Part of a small language model's weights.
Size: 3 heads of 32 (1 for keys and values), vocabulary 1467.
Architecture: no biases in attention or MLP, untied embeddings, normalized queries and keys.
Training: a variant of Adam for these matrices, 107M tokens, 6501 steps.
Each number is 128 + 32 x the weight over its row's rms, rounded and kept within 0 to 255. Layers, rows and columns count from 0. Numbers have three digits each. The size before them is the row's rms in percent of the matrix's.

# o: layer 11 attention output (transposed), 96x96, rms 0.103, rows 19-31,50-63,82-95, columns 0-95
# v: layer 11 attention value, 32x96, rms 0.104, rows 19-31, columns 0-95
# gate: layer 11 MLP gate, 256x96, rms 0.115, rows 0-27, columns 0-95
# up: layer 11 MLP up, 256x96, rms 0.108, rows 0-27, columns 0-95
# down: layer 11 MLP down (transposed), 256x96, rms 0.105, rows 0-27, columns 0-95
o50 102:134128115101195130155151123053132139063203110109109047143201152125113158146080169092137159116126120149160186121086144154132140130136098122124127153180074124143129123168133092094123097095117137124085100156137157162200184101116129105136138124132157116144166107066170136160121131066176153147
o82 107:066107129138161148168171125115182139076131151118153089092217151094121147117098166116151165097119140138113126134073135171140109057140125130127151132162114110136129075164107131079135090120064130153057107156150160182165084104107169105175134123123190120143182141056137148143127129119182160143
v19 101:073129123116055145154072115107169143173115095167109099127128178124132078079172138144106139063116093156028092199183085083144148105131145142170105170154165123101150112116083120089160111128104144138141137139106132136124103078111186078149145110141104139107115115148157131123117126196112178141
o19 092:075159125125151106196133141116159193089178145115175107127124162146190140155168099138141174123090132133070128130101148089174169161118087081117054117148109093140125136131111088117144146100112144169148107187135151112130150109134150111172099214124119141082086137129195170134119105142076187103
o51 112:135127163066175145112125119075119195138098152084110132110104149170181107190129169163131120138098148157145103153119145103130148129126096092173103044116134093115103100115183173167069199145153081159152116095124087154094089147100164152123096144134131146129080133148145092116131123191067159086
o83 087:110134118047113132110124062106172151163145084114097116102110180149190107199144153166145147161035172167183106117144113097103127121160116124143137144144150113103124127111137124107089151127129122165153107115103110165112152212168136137150096182118132187105096163196162094104136115162075133131
v20 100:105162119166088091214085167113113138162112113162109164118114155098197166141103082112138158169171102060153163169139132115163124116171121145116078144136214118125153136129133131082109163127105164123150111183123150122116112097078094121108061159131137041102150105111160140115144102078111142104
o20 080:123167108105171145139152114110155087081155139115143149156142127108128084125145112138115090056197146060121099126135138074108135177150150079138145140118083141158170109139118095118139113093146106131168124095094059116138103142161085078128065149137107093103071215159075148183101099173092130162
o52 111:065075168081192139131153136064135135110107103042127114105152115150068076126095143182131086162100142110065159126106175103133131144128143076113157137163029128143109088133105107182174129100149117129109107103134096151120119172126097127101076098139144151101097151140182125089129119132087136131
o84 103:083108146081132125134121113094135147098154104103141118164129045129059114121141115108142143119097115119102148147092186162136144151151123086131131127159022118162163073155138120210145113105146136189093161160082159073168113169165048163174128117105148140097140168167133156121109145107118111114
v21 092:174167106036136150145153129117119101149197162132081170170099152109064132137120126089123063198139072108097050063114120114089140160148130147118126162154178164135082111139178129125106162166115111140148115134135094125112136158143094183099142116109101156136127186128107167130103119113148100075
o21 087:162118066058105153099133092121098057109137098095136102132108143147104137108152110157112125098136105166178174079139082157161119168098178128122168117152174156171123123153156131152091096186118112085109091116134090168133124138140082115214154113096155141149207125125103077108084081181152127121
o53 099:132147088109142076120105095145205126080140069158172092136165115106168164137144099111115159136148093051173146110090088117150078113094091116111129133131153131144114129127141129136096103105149104130113191119069184109119156102107160131120152161083100079154194186147131104133091163032120122154
o85 091:154125107078164128115148144144176126097127138144193123108105150164144079145131131093150177108195115158130185175098110139194083126084130093112153116116149139191128134140139159122071079077130115171118151149184198119167121132095162133160169075103153118131145145064124116149067158085182130150
v22 104:151133097151157105099072162142122166128019153105115202174141104066159099162054065166169110119145151151105141113130120116170147113144117091105132090152184106090083106106126105095074166116131116113167119142161101138125148153111141156112117137105158124128080180133125171110081089103074142148
o22 083:130137087119188123153127155108167163108084080170172086168139038113076073087116138109225167154131114104154124136139112097110118185118158105101103149116104138153171087101130093129101107113173113149138189123119097135155112161160158103113126145118113103082090097089144138114109059083165092130
o54 115:095144213110103123090094131162112154158133141065168139155130084138125095107155165162098108145171068087158118091156153082124088148125137106141102136135128135162118066136138108202188121165130129083150082122101122072102080079126140075113151125156166109090118093053142132090156159075144139128
o86 109:129171149134140118076077106163146129161113176119171093167100102143092123098156178096134168147094060044116153106124191071112105147066168089136109123123146112142122097142122104189192131142162134117165086127116144114155086100148131085094173133132084077089132116085141110085092120119137098180
v23 100:112158149181124156167201095144134152129086133095150098138121152150086148173167113033133149129131156120179151113133120127144120128174071120135153137091100110100162095092080104144154099058075120099146155196159125169129142166163155164074074150124093113185138135084137155117106174130116080122
o23 093:113127168175072157048135141150069076130179115151119202078065119125139159130138142135090122097136172108129108155144156090130150128110202118087125158122138129096137147169103162083121090165158129056172148054152072134141077130073148085090090142147118108134149148116127139122121153137138109153
o55 113:089102152133130074114093112165070132146121093156088187179175197114085152102064129153105137129095108119105096114141180126122109129145133093124102170092117113130152132173125110128120158119125163120158051110111136134159165182015134090102126183111143093188150151135132156105158098147153134169
o87 104:140107191141137118106107182112017141121117061100122201132143110118083156110117106144135146134158136149164138104143116154130126178186181104108074162109106109132178102147148125084122143107115182130103105011150139109118174139110083108139122143162158122088146130093148155145167107117099105111
v24 108:110179113150082134107070194117083115123128080102160113140195148162114092144133113111065087124159162174182146196111145143152146077159173111105155200154139107115131170130182156134155114122184100115118160116136121128151121079115097079147159068158135133191132147168122099126189101153130129130
o24 094:115114165096123095189172125111104131164172160101125122154089071166152142113122070109184161120126153177110087133131140116157086097151087093173042109145131116141148197112197101097136100071120182082130099124089136147136132167156163123118114150132145124116118165056167193110145130118115139174
o56 113:129080107094142144167145079084141125077112211135161082094094144158144141144157115106161094100175105085124163119132091176167166117132139155168099106119054158079158171155104165095087199132112161099141166106143079125134090134128122207116103134154102123129130121141059153092171139162128150117
o88 107:128091073143159123130174119107115110148155145162048070131144103128128133103161126096147151125096115060109142114158137127141100073151156088146090093162078130080111159145137119097157161145117129024125090090158074156142099123131107181146079166152121128137130106149153132075134178191051124133
v25 083:144098129192062044099159129145106144103123145128094063128099140120174106120144136177120124131074113135086134145128114058141162100107183100116114158171143166173100154163141157134146140136130130125137111140152125111125210170099181137146144156141156125129091074206124135099067081165096097166
o25 081:139142103106151109148106138103201137168089105160172125123113104098165151144128133140141134092094099146095157117153138106123144163183122132161095101113068090078148109119109086138085201036116173156144152218124154140107171148177148151164122106140119168119077104107106185133173162095111082106
o57 092:146165123117084177136127147118112088086121167115122159100135082109099081161141137148117152090099097129086154100141092097120098096076129094092072087115125106096108124139174115153154074113092111109169122144077048095104143058154099128145174151212188133069096121069098091115115128134110157136
o89 086:096171148141101152123104104110163091083129174151075139110128158147109126140186156157105145098066153138088100095164059082094103134143116121153136098087119055065108119145183095124153181052129150102166114169059106178112130120166157153107130156149089135126121197093128100118143089115123116114
v26 102:167112140124125089114061150071113124059112160121132091114087137141071098130093100105108039138116141192125146087131146124179086172138121136115144086150121161179151121178142174112087162108140127113119111168123185070098167153136131105115103157121153170186073147117117169073101124150079150112
o26 093:132164119094134092148196106084129123160078082159095184148118053180138134147132095082190152101155152156130144156094107178096132106162125099140116096099067104171143075116150124100151134094169142132089143173126131137084164147189114127090153107159124169095138118098156203117166110112093107081
o58 116:124130152077113130124153180123159134180097163086166145157158105138124102154165180139103124160184101128043123122097142158125118085058143111112113163128121028131156132105173112141170091131112178156163120135100097134136121100124102078164183115132126123152213109075112134148165119140069159140
o90 097:155159159128141128157174152178146109158137168165098156141133096142216145115164188124122150141151131130044129154161130163122100109099120058122122130140123062142134138127158119148129080073160119143132110123124112199145127106105085087100165158123093081114199114094096107141145142168047140186
v27 096:124098098091130124132157122137187166077166115106082117148122134171145113084141074181107141169121115166070154054147136076149138121102137243180174099082124107154107137125122106146147102102136144121142157152133051098124140095109149121065118150123156164096104111163125115166118148132084180160
o27 091:106111141100105090121115148094155109158064098172112099065069138164111172177167144095172150143068075199151135169097139143131088091147087061171133097105152153164138142103131191083098155107090127178105129100118159173140126094172135130159139087111154160134171146112159142180115097128120142108
o59 099:137171128147095113126140152106119128163161140080160191140100082123099123120114169165113120148078109147128122170120144148085134150189109125128043105110156139169079141094193139149122071165092112101152084195101151121130162096127134099126142125180204168116102076077162141081125060137160118120
o91 095:153159122143123118149158121110157128140094161115093090122085162129133083089098192152145132198086117143179088196116127142087114144174112049144126143119179148094081129150093199122091123181127078139174089118096130149153151132114121065124158156105145114180112143106115133139084100194159075107
v28 096:109106135099105092154071146157092099118150093118102106157163106137131166186114152172139144102114185128158171139149091221100187119131127100124079087132135133100127127149137092125170127146150101134136133069121127116134095105189102124147098140154146058166158166175111115059151123089124163224
o28 083:186100115148144118093145150195141123135119189134120145134128130172176151037125049152155139173065110082090139172105209084098095137113159122131114145146163077113110132139159095114171124150130135125102162129161130117117138122113137090118128081140106115084044158138129172156131162100094093173
o60 113:119201153135114170127120110102130111078128134119125124173109087104221133113166132118104135116127147169106164154107112110131142165164145129134133129173106150125112201108095143116150109123099200163147099116201157095156103119201153172120102153128062139064101133110077122123197153141186120076
o92 090:155156100133150129130111057102113095073122162130123126197094147128170123061127120083105126111082124063089157079107205114130146174141182109123145100158107117112120180138101146088208131129091158121124122090177122132120119121157092172100137136160072127099113116165102097087165155188084092130
v29 109:142174092154142041155140131139151198154134142088124135177179097157204101101082158188148095108148128079159142126091124121130152121115128114088095120106123078143144102155164112103107163145193125086111172156140134158164145147089158172111137102147120170116122151136152084187144084100099055155
o29 097:206107180121153130117096101088121087075154154157136123129092114092077111100178155090075125174101070122131107124116073111160079196136130159143146168123075195078141135087116157145072070085098111095121133154115108142147124151139128163144093143166157137124132087097149135122143130136214147124
o61 124:139036153140127135127137157092137102107170133140105099101145170103071132106157154116127147137075083151116148119159118105122107115121115111149163172170117158132072114197109077153136129109080123056107115165097062135155078137135163088131168179102141134101103092053111175068111108096142088088
o93 113:138078169146115108117127146083142114108091155110156081119154125109041160128176121095155123154122093121077116140156172096092069126105140136145188149163141145103088104173106079164151108087039113114111101131098071137168058112145145108140137120127146109080072088070091149088131112100145121093
v30 104:081128097122090183124181124087157185105166140132155160129139114158087171146113103140083104155078138112120116140176120139133120138174107099087097031110121114109087093149191106149148118107183182138107138149119139108136220114144147095112059144078070157168135145124102176163120138107134123149
o30 076:146114161135102104109116120119072142100115088148146121106082135139117121144104145116112114148083086165193180100154130180103148094123138107137143153103107147131097105157176164050087118170158096148049104088142119159084107139094077173163115097080177156158162094124161156135107097077204168092
o62 120:109134163147153141092149159178112109111104073141132132151127117103171119098159143160142147187143133132153100074124135133108096146136066086073135157083109097104161153116187165136142145094096147197102103105144180185222074061134107096137109204103102120127183088115140139164144129135128121100
o94 117:094118206151103121125119171178130119112095068137130124125130112123109115097157157124119129125185141112116138083142123156107110154110125081052173166111082133134191111104138204135097134121108089161060140073129154160196089042088118110179112159083141128158126067126117118146094149146145149123
v31 106:123135166131201066149112096119186082061136178097074177106109152105171174118113141130134121157140084137142159117142126119127144134108171148130139135063123117125138157108090121146145224205126206122086132159126121105163160081133090111132154105154131079119126123168155100096088127133105072111
o31 094:130156117118196129129117136148148068132125138139125151090150112142087067125114167086109107083085131168148096177158153106126148129120098159048158062070150135164101165119091132110112108137160061110133127123116070116170129074155117103060131116074127150160144185126109160153124109201067109132
o63 111:091062077143162150209140133129190144131144120149140105121131160086067106096156147051151099092088180119096117124114147102177119104147131106093167171112151122198125137192093051071163132086121108128152131170104124139127152132151124077136126143135140171097155130136167092125091096102167108142
o95 113:168112125081175083170119122128150148089128147138134117149140125127062125146164142065148100102087115164113092103113096080130170173127086143174128121130164105190125150149158140157171124116076082179121131187098135113128185157164060076106128159081123144084099138101153124135129164056070079126
gate0 108:121075117093102172080102167151127136118142120123191107191105106108125142086112131188152119079167154140144237142136187190139158161165122129150168117174062085107146136179081143118121114091176140143144165087121136102113121133168145119098120080117118102158150135112124140124077114131090081084
up0 100:094076161060153121140088108178137163169062156175134159099183122106169180103131053136138089184121089137128174117143114138121146109160155119162129128129161094138122161129145186071110149106123130135105123078203138147111183146114189139165108149120204109105092124124127161147131140095087095115
down0 101:175203145137120175161170133105139101141126093073130172089085143160124108137125139093163133128215112121097104081170109076131110113106155177067107068128133157115178089184158128142125153151107162090129130110103165089146127175093140165199128116136121104157112114122045145140152117131179140155
gate1 102:179152074158175123151134115063147176170102165132138163144126142200129115141124171153214188144114178125138121167123172136146115141109100118107147103087153115117162119141094139074090175112146078156113145144151154150131142074090196101106102168152076086129152106054172131144138111123117155164
up1 098:176172152096097182168079183070161140057082118113158115154156109121114133134143102147165162065115100123102114160108115183092172156116138123089125145103163158094178105104089135130108123143084165131123144152108103121124167149116168140188179101109147198118090134109079088094121145105139195171
down1 096:184151133143116147106118186184087156173121105142165105146129053143156126106112166132111199081081094203108152137100113066111166118156170158106157119139086091114133141103113135139083121114135164181115170077149114169106160116083163110131130074143036116091142128127147096168127103128150111150
gate2 103:140087152120126084106095169124076130103123108113168109121104165089137071181126170128124073129101120190176093155142105161102188148145161186169143098121127116140130131086119125154103071112103087171134177091134170160199106150092134125100153132156155173136095165118131174158048076159130120165
up2 105:170132127131113124147163067085146123105099081094162121144113171174139064108142090140125084067144139058175143122082136150188086093142126109174141097101114088180195109151118127102172111189122202124097151097114123086155194160147142084143172104158155136125115132085130106130113117141101093140
down2 106:112089115118099181193112162163109150191203161174113149111088135101141191108146051106107091142118122144138137157140128150117195147099184146076134116094148132126127087108136174121112117151124079086146135134092130141083110132180121157153112093115115100162155120126141162049102148076170192133
gate3 102:149136065101093059137122100103102168124139125123063161094126143129142140171109103204088135108105136141078096211185098175093142127099145078124137162100133150116156161142122128183078142152123134108103169142135098129212131121089127088094163142118179081133129096145137141141123153097202156103
up3 101:157150172163186136150200147068121145091135081097085070137132117159167133116149120159132106097143162137091133146137120199107140082144141055074151111087093070111136138080161131145105140145128149153096096160070103151139163151095128134111167133124142164068114098157131094091142172141155208145
down3 097:162148175126134141090119134197126110132143094118167219133159141149155169157097179097085090180156144164148168131122097112168144187084106138112133136080122128162126155139166128140105165089126101060214122140120133140140067123069180136129146138084145180077166107122101120130119121167106145092
gate4 096:181126164103065105123176086076124149071005099116092066105117114128146091179139096130121102171133108195143127082130093172124103066158122129087121126117130128130110141137135138122088123148063142148121148159151148191116127160158099127156119185164136114124148119151180180137111105122158135128
up4 097:133061100176084143164158119105111157125100108168110073144111098133072106112173088116063144149121074092125107138129109081174111080138147082134142075131098148135122099095164135189106127097171077165160099187096138155165125188117084129145099109131166081116141151100155166161193162146129113098
down4 097:119063145141078112090129129202155124137101071149115111118139113093119091072123122106096127149100164144122165131095090132099126110190096110065092144116086112088120136131096144086105107133103085129099158120135073070135116130122152170176081127125111094110076111158157098084161112088241159140
gate5 105:160182092114135131101122140141113120108080106131149086063144194167113151179125124156123087147187147159090139121084039107167122085045185149107083136109167101126107134092079140180095137117146127111191120162119143075123138103136140093107101122166123136113142110105158108135149083051132139111
up5 104:071139118083096078054194093151062134056141095160140126111121135125088129146130120089150131180152146093128141129151110132147119098089170136107171131081124147165124140105127155131096158189079109145118115101100167102091115109087087137104135150121096107118215091206114149080155137139174112102
down5 107:120141119172163158085188107113120046122119117132086134164138111182135153147136124111170091141176183081102124137150141137160119132054135097104119143179119114143165134107117173118097126119080103059149120081111124131194075174141075160166120153107193153121099108156104094126196157166138168134
gate6 103:104125083183171139174123147128134160126109169101076146154090150121170079125110152145137125096080152084093172122154123127140144129088166179123090122166070140113169119122115164077128069118144188093081098139220142111116081094069139112063125152098183086137121160141134142138162164153150120158
up6 106:107136121126153099129172158140078102136192155168119126090084163192138106133170167123167153113132079114106157076163156093172128111124126100121148136067100126147120120087157139182116151131102095143129069161166170129133147101121146108063073182132216176093082159132137145173109140112146074163
down6 107:161163088148130119118161138159153087132139115103069146136198117115137178136121082103060103123126104096129103104117155080132171140184140144164155153136121135210139134117098112098163088091160153017127110057069117191145116103114140140162090161114099150147131129114120137069127114109086147104
gate7 111:131088114135080155129115114116154049107139138140089105167081111118108120080132125137139122098163150167153109085109149095144139104142151108120127146129107101114094141171101137080186122107052147152193186190169155127094076157113141118113134084081073142167121186140148157109201134087157080181
up7 109:103134125082147190078175139157089097077134129136189132066117137070158161145143152101138121137130147153106102195173108132157156129064178141131110183191136129136129140160167115123153106101138152132089064078160154138111126089112116132150138078095159125100106093109084165159071185138069127144
down7 109:087134116154114111123104091175124131111123110127113167143101181147122126118138092108116142045090116101101246153121156144125101159108167144121172061165112114167156139071119060174036122175140144125093172138139112136162132080151142059133096077126153126120131117129128103136142113100144158098
gate8 104:133141163135180103132162125092114091101134118148084109126084209063171171126092152142162191155106131129133161108119064125094093087157119119113147114125111143105197101131100182163128137096127127165144155118088106105166149173184096097148131099141149150092152155076156077182115043140096109125
up8 106:120109187160054149130107119125132108133114123110049089144184158139087109201171138104162131150213129126138115122140092169228108091118122103189141129119127082160152155108129157104101117109144120104132081175130130160112118071128148072157136101122157133127180155110164102131123082080121150104
down8 103:101179149100142149100113122221165163132096096164093149111125165109099186145110084107175154148159119182143117098157091122194120090125096099097166086136112164138093128170157173148124187151106157118140125118048130121133162146124107072154099111142074066075180134097116135114163101113114138108
gate9 091:131141100102087124117128138106123039085122156141173111090137174174123167147103112112122128143157145155133171132108112155153148095110202090094148154133105150087114142139091205131056099149120103120137147159174155171118116101137202115152155133047163157092126182114147182145181160124135077116
up9 094:124164124077120161112067094136074092096099112180186139091160116139166171164116136121092096076188122181113086131106168125150146114128091146096079132119143131094109136134140154129078124112094082130119126158116121172065155070132152102185138094085127211075155148148093125150153186099129139095
down9 097:122097148150115146178145157133144168096076115075133165093137074139127157140146138128151116121139105168110072140145122125095061175156040161101075089118137092171119110126131131119124117148102101101145068128011095095127195150087071071170089102130102139125129134129139100164133117129150143137
gate10 105:174135125217084104140110142086152169036187136133151130158087116159100118116127174162155100125090140092077166163134137090105092124108138135135143155159101082060147134151137122130148129114097130149152117095177133148159063127132101161123035180144081154113129118111131182110140169103126149092
up10 104:108138134169119133129148153167207081130148096129155122094039118106096169118106130145117111102131083125115219121097130213102131147151138129133132142118129133076109109126053107040194093125125068120141153087130143195116124088145143119146161161089143163132134141112155134075158134111112141109
down10 106:069170173138133150069095180111097174144077118071146111134124092144122128127153167144115135149160101111156133180143134135129170086084083151155088107182094155123128157144090179114157109112142137150147101096100177092112138079144156088166114075155135134063109100111081157174105129095046170160
gate11 102:094179093070099133122156203164140093181132175096102162135123168055147126139131156137141057115094116140127134151153104138035161156117113129115076164177078123100111140133116115154148117099186096132132133141138071128146195166151130113057122147152157041136130118119113134127154134104123131111
up11 097:161179129157130125166082071142154129137140129119156150120139132116125099098148106161153150133102150074174131150170104077137142108115192167124120072136150132140141110178104145179156109104127141108112134067206062082191105146093157103107081131149164133123103175226116152129185133127156180135
down11 102:087102159091096126087113144115126094132060119158123083106103097120138112152107103140207132130099147152128102127198089156199142206162129087150109125115086143128134123165143168134084172133074106201141131146095150128114149135170101121190156155131100138129065078104107099155147151180092076137
gate12 107:136095137143075107120113181137105151172078095123173100146098123098114085148085101150154115159109149101176086118144115130087117176112147117132108184200138127127105148183176150155145126099158155175106221153110189121123112146112069132101150094185123097181132130128155123082126159061148098080
up12 109:123116129183097100118129166123129094116129110120129122155146041088102152171101148122140160131127108222200123189138175119125083102084137123095132070133118119197099152153149148128092155153030088133106119111122090145100147172109123125098131097160096168163136135084167113099162098160099090129
down12 109:122166206126173108094097117083156150152161129154145169135087176088089135097098106176131132119070117131174133134112130136106129101159175072160184127108138121120109164105134063100107123090163143095126136119140073130122119068106159164139097124152098047096102151113192119135089076204123146156
gate13 105:132079104133203093185106155117170153106080088136118166107087109132146174195136129110110143106103124077085107116144106074107161128110145094082127126133114127120106165081165093101136070065130204148119128133138186072063142166095159158113097140143117153147133138100107097094142110054103105128
up13 106:125077145123156092096123178167110136056143132088193156129133116100076106154128037118197169165097121102092155155172119182117156160091114136170153139111095148168141098142124176101136135067118117153066131134183130133091109066134126085167159081121141162107151152115120137131112162110127077107
down13 109:092134138141166148166086145159181123147165140148082057128112143077118119124187167109160127183150131086105133131089129121136071113174129092172124106103143159142120118124113138163157133153128144093158116172149082139086112145131101179124133113147197148174095157114008133145132213129169126138
gate14 088:128159145176140131137118124126129105088105158135149140070154079108102077166087125128129160125128120147110084062138095141107055132084158076182140182085091190147129110126104169112129092129175097182136138096139171110173091090135139101099119153187102098164159169058153141150095129090162074130
up14 095:071131130131129126111178156131142101167136132094085146140160116127143184156096169139121108142147186123104123126149125125154103062158150124082149166164195113164150156131111145141161148176129136086138083182177090139164099183093102121065180113114175115136097184196135174094137196111133080156
down14 095:129168122115139115129185162105113103102155162156076200138178146151177071116110169092088130117132111145154153112155140169121163072068120159125164091134129154097179147088104119116153138100199134129121135105144134122161120071114184121116100115112118137125110117137127056081092081090129021109
gate15 092:145178114110134105151129124107089160121111076093193160169140118104168108206131172112089120112122128086138177101150098208129120090127183172101118134120126139137126072148093111113072093151128170134129103124150166139181112134124111149058100127149134163179155135150178131145153139135221176176
up15 092:127158099109082149115149142152086139106055151089127095116105138093149179136171101134187109131082117079142077110130099005082117143126094133154091105130131191157178128167145155154119121134120148160128101134116121113135178097168174163106161117150115120106054099145169104126058127112154135122
down15 093:178162162120181100209115070183091150126164138102130060099078191144150102167092115187138121109145117132120168081143114149180086153170124118163088172101125102201143134134182095132118098190091129146134110167139136149110131156093097175110112144201138107129127127131120131158099138157134128144
gate16 103:149106160131131091131124223141125095118160164086088110082152188137117071133152130168100097157126151122107097110196111106144091133114100175089150154125164180119074145099131142114110110126172102085136118136136144144140167119151217091127041145131152117125090142109142184177166103098087162099
up16 103:134157142144103110182147084105166137111129105215176161134106158093114160072129139138137156079094165130120148164080112177114140135114135098122078119122104169145133078110164100192135175125129111126112149131050112158116116127148106156103130068137089156067167175131096073150158165115194067125
down16 095:162081125074134098137138157120097104097097166154140146148114081151140067087123060100107092145150138147123105124097121101128076175160100133120124123079119195129136188137137157146147102120091150255135159104126103085171116140172156096108173120155171132167126124089138172078116130145125154130
gate17 091:168161107031160138173177129123104128061157166114104110156095131130115189117116103132171081153091131182088136139166105148085120111107138146212115126200112072171131080099108105099127171078095090170115136132135134124142102131066130173144131089079133091133135137135134155125110147171162130139
up17 095:109094191175077067154066112074168094131131147137114172151115094108102095046131111157097180153133108108168133128089160088171155136159108122153185151075143116106153161150149125102166123153145121103133132132139151118153156126155090083170139149176082197166143134168117175188135122111108138081
down17 090:182165062122083131105106132155087121072100091166118084150152157116144131204137130120103126086104164180123168135166163104132133152176095131124106161115118122154089128146131109180117103157136171229115183088155144137103107164139112129081124078126174091108159090106174156122165095087156174113
gate18 092:088103123117130146092121112142113083161090154155142151125169168165069171119142143110162165118199127103137095100146158128119103161115122069141150094152099123122138119144065127131109144169154184133172122118160150059118169194107197117131183151148125172099173137132182104063153078151126057139
up18 098:111074133166138107149115156165127120147147175072120108096166098142098105134133127093136180098147125092138171107171142121132147066167111089172118160188172169145147208113156121071175107139091144135074143101159081175080112113118127111080095191113096104132133120193117147117121133096109137205
down18 101:169128204135125144136081144166135120107197090115079143175141136133143077137133194142092096121149147135078116153113091158118147150076120111109140176104147109097136138113128146121141125104131110255159123100112148104123109126164184123139090154170133117172154146135016111153106119152121168121
gate19 102:169171107115107115152084158115179104117141130116161100175082138191142133167125105084109124124141139202082193134157111099167125132116138170125155130138099119165129144164116124108178107100152157154157212147166102058114061131146099162084082106085213086115160128136144163131143137141113119169
up19 091:137112129121102156116112164104116133043122138110118157115142112068136153104094114130147086123190060092192088138123127178071135145080165114106130101088146117052161119088099144138123099179097103082110058143156136159094189093136151130118128147142109133160163150044161091150128096114171131125
down19 094:214126066089163144122164137081181101109202109122103150150117172119151138132156101146070125211194133076158100123159096136057152142106201163096094119121077138127124117110079123158104137138141085165130134123115136142111085128127140117151105131152121100077095142107098117112116105103108057112
gate20 092:137131129142136148123092182120153130158081181106140073193112154117128095148114144121111132179145120082107149126121071145129179127104133133079182145143138148112139180151106178131075106149130095104132128062186152122190170166133186104094181143076208139089130089131158165153115105115136095067
up20 089:122117167135138191124092127160137179134062158078114066154148124138137080117130159138135156109140068085083129158123136113138196120146106177142081107103160154095156148120128174120065126152118099097137103129159138106173197139147158094141185123104192154111097059138158131162097173116149122059
down20 093:104208119147135119143150127160113098114121106170185171136118166089142098115121117168136136077129151158108105150130108163201096142175101129144047129139128132161093094162172079167104148160135127091146125163126097140178154100114076123103050125192124148173128138150056110088143130197104137157
gate21 103:119105073150086096157188113096157095143130174158153153123127138078088133118095108117159175122128119124100189039116111128161113107127150114113141127174137127172139118156148208128155139183174144147131092142095123108139090175146165195163137086150095180103155162128150168118193111065139115083
up21 101:112120140103151142125023175113120140130109133128136149167132173173130142118169138168078093131182140102156092165167100103088156150079125112132167148115122157062120145139027099070116100110123133114152184091169150111091195108118122121086094159106202102168154101140118118163124114141127135126
down21 101:166127137136132107172114176093184066119146135106152131155177146181148143105175115141170160127159097097080143085174082151083088145080143153116173170148119096182141183207120122116117113137124145243161101137135114121141158119079100134133122111161135171147148111152148095122147109141126126062
gate22 100:147138119140097138115092126089097156140152163136180191167125111174136131115124038074115122124110131125120142091092142117094112192111118125143082190154090167151109106172128096141209134108159125162159146132156172103127176150122146168101086112086140072126087164072149095188194110122137140093
up22 096:119098154115098082077142038129162151131099117123123164147112131076172100059145110148156090148137119092134171123135075156164107129094126133116151091106144121152092172103116145178087127084098106120095082111088132104083094112193081138193139121094171169094129075163079136117128154074127172159
down22 094:156148195153156106144197171141107159076114150093106140062122163200197158126110125128174173089107138083139106180137107133149137116116131166152134154155085123089143151080153163069126164121120109180163157126166161178190100151119143148075120121116101119131101152094177127095123090115146094089
gate23 101:166060089155167123144155131105109148185080114098151175120118120133158124137134131135073134118125182172153172118127073154078170109129154068151165142129141079123122123139139123130086158094191178207151131155166195145201094153120111198128093118143133104142154117128119163174156144102121111078
up23 098:113180125117112128110137140094174110061176176109119070122150200102072141105122144114167126157098117107112150108145154109141074076141181170077091142162092126141155153132102206172151137166078083091115114136088084160094104093175198113096159132085127131134150169130165126092112107149139145142
down23 100:182151147115098164159169191113139112127114109082087118158146133156141150173135133123103135135094115130117171109174087134084131118183166119166158153138137124104155147172069108150129175094126124114118149163126114100133052154151165173100124113149162153092224125119213201100090153139123069111
gate24 100:138135144085146159178131168143125125094129153118130108137111131152146100157093120076109184111090152116151107166122086133136195125218134138080087177154155089187159253159163165103110148158188128126108098120133112200159158153093126154152092133169135110119119109159125140144142131169141139137
up24 102:162088110068167154080126154119119105132060201128107139053155124166140130143138130117155065100065096115131158139159119100182109127099150147141095141088109105105090176130126157100157122087155107187188120200149098127130131146149129134131061174178097118113083151112121130134097099128104146059
down24 101:142099160124104074104089101110179122161106170091087124059145121111141149134082137148126127145043176106160139120060195153127146103151175156149137075105137141142102144157141141055168128100104145084112112160138198165083183131133074122107120154151169139114107119126153165159133145150146091186
gate25 100:218135137090173149158091088086114142150161116106108090139129107128164146124081108104179074124133096051084123164161127152125102096135143120147118138096119139069157154131103124124090133079101179153176112122164128172143119145128076158099087172120166154142163128146183157086179126206146119076
up25 103:181166138156110145108101074118184123134159088081166175083084136154150110171091167099047094148194148173173120118151091194165139094076127079136100157160187149172145145103103176084137168130138091121163163138123162153133134135158113107103088118103147174142162096138130152128143153134118118164
down25 104:102155056114066162106200139166127192170105159078119095157166130118109078181133122135150164150068171083109094141143182164121112146086098147087149108181133113089112124118160079161195098123138140098127064139123121169125142101142141069145147135114126169132155176127106119124139169082095129115
gate26 099:137111132059154122130149176060179119157104144108151199116208118119105168142142090081144163107168122120133139133161128137122127101093112118179143176125049136099111077167156122127154167107149200107133097110119168118103085138192101115143059187172155144124162107129137163160142094132144143110
up26 105:106138136071163112121112166153129126149151135143181120179146143101139107176149101076141134161143139152109147097050119187131145106125135126141159106129164188162195150140086135163107129151161088122098151101122097103100106112090080114168159130100143139149129162236115102089161100079077104205
down26 102:126109132092182160110192179133121104135089178100107161144098096180112167106098080190135124151141082124122123140173117125116158115167113103125144143078098145103135120138196063122138136197119159124187108113082140150211144122180108086129124091151170081088085105137169142135133108133128064146
gate27 096:129115126134111137101165119128089079167079126121129127170084125166123114141161130153156118094153132150131058146096094094099154118088157096045195139147169155084158117125073121108117115115073126105141103060125082196122128139063136174164093132107071102151145103097185081182092113105141109133
up27 100:108096111128140085106164136088131109117124061104187107103134174094157133121169142076176149106136104083085093161159140152146077128106148113113050129163177102132119121132162129160196158106148120113160089157168128101103121166092143068097183197115057104107149138112133133126134069082097093114
down27 102:140112195092118107144083125164159143151145156125098151126114152138150112124123135193122101123157109180154125120055132097102171123161116133135162176085112208087143129085121161096058143152128092148136095115104136123148075155104095172163148167195161063108163085141194120112123134110178078103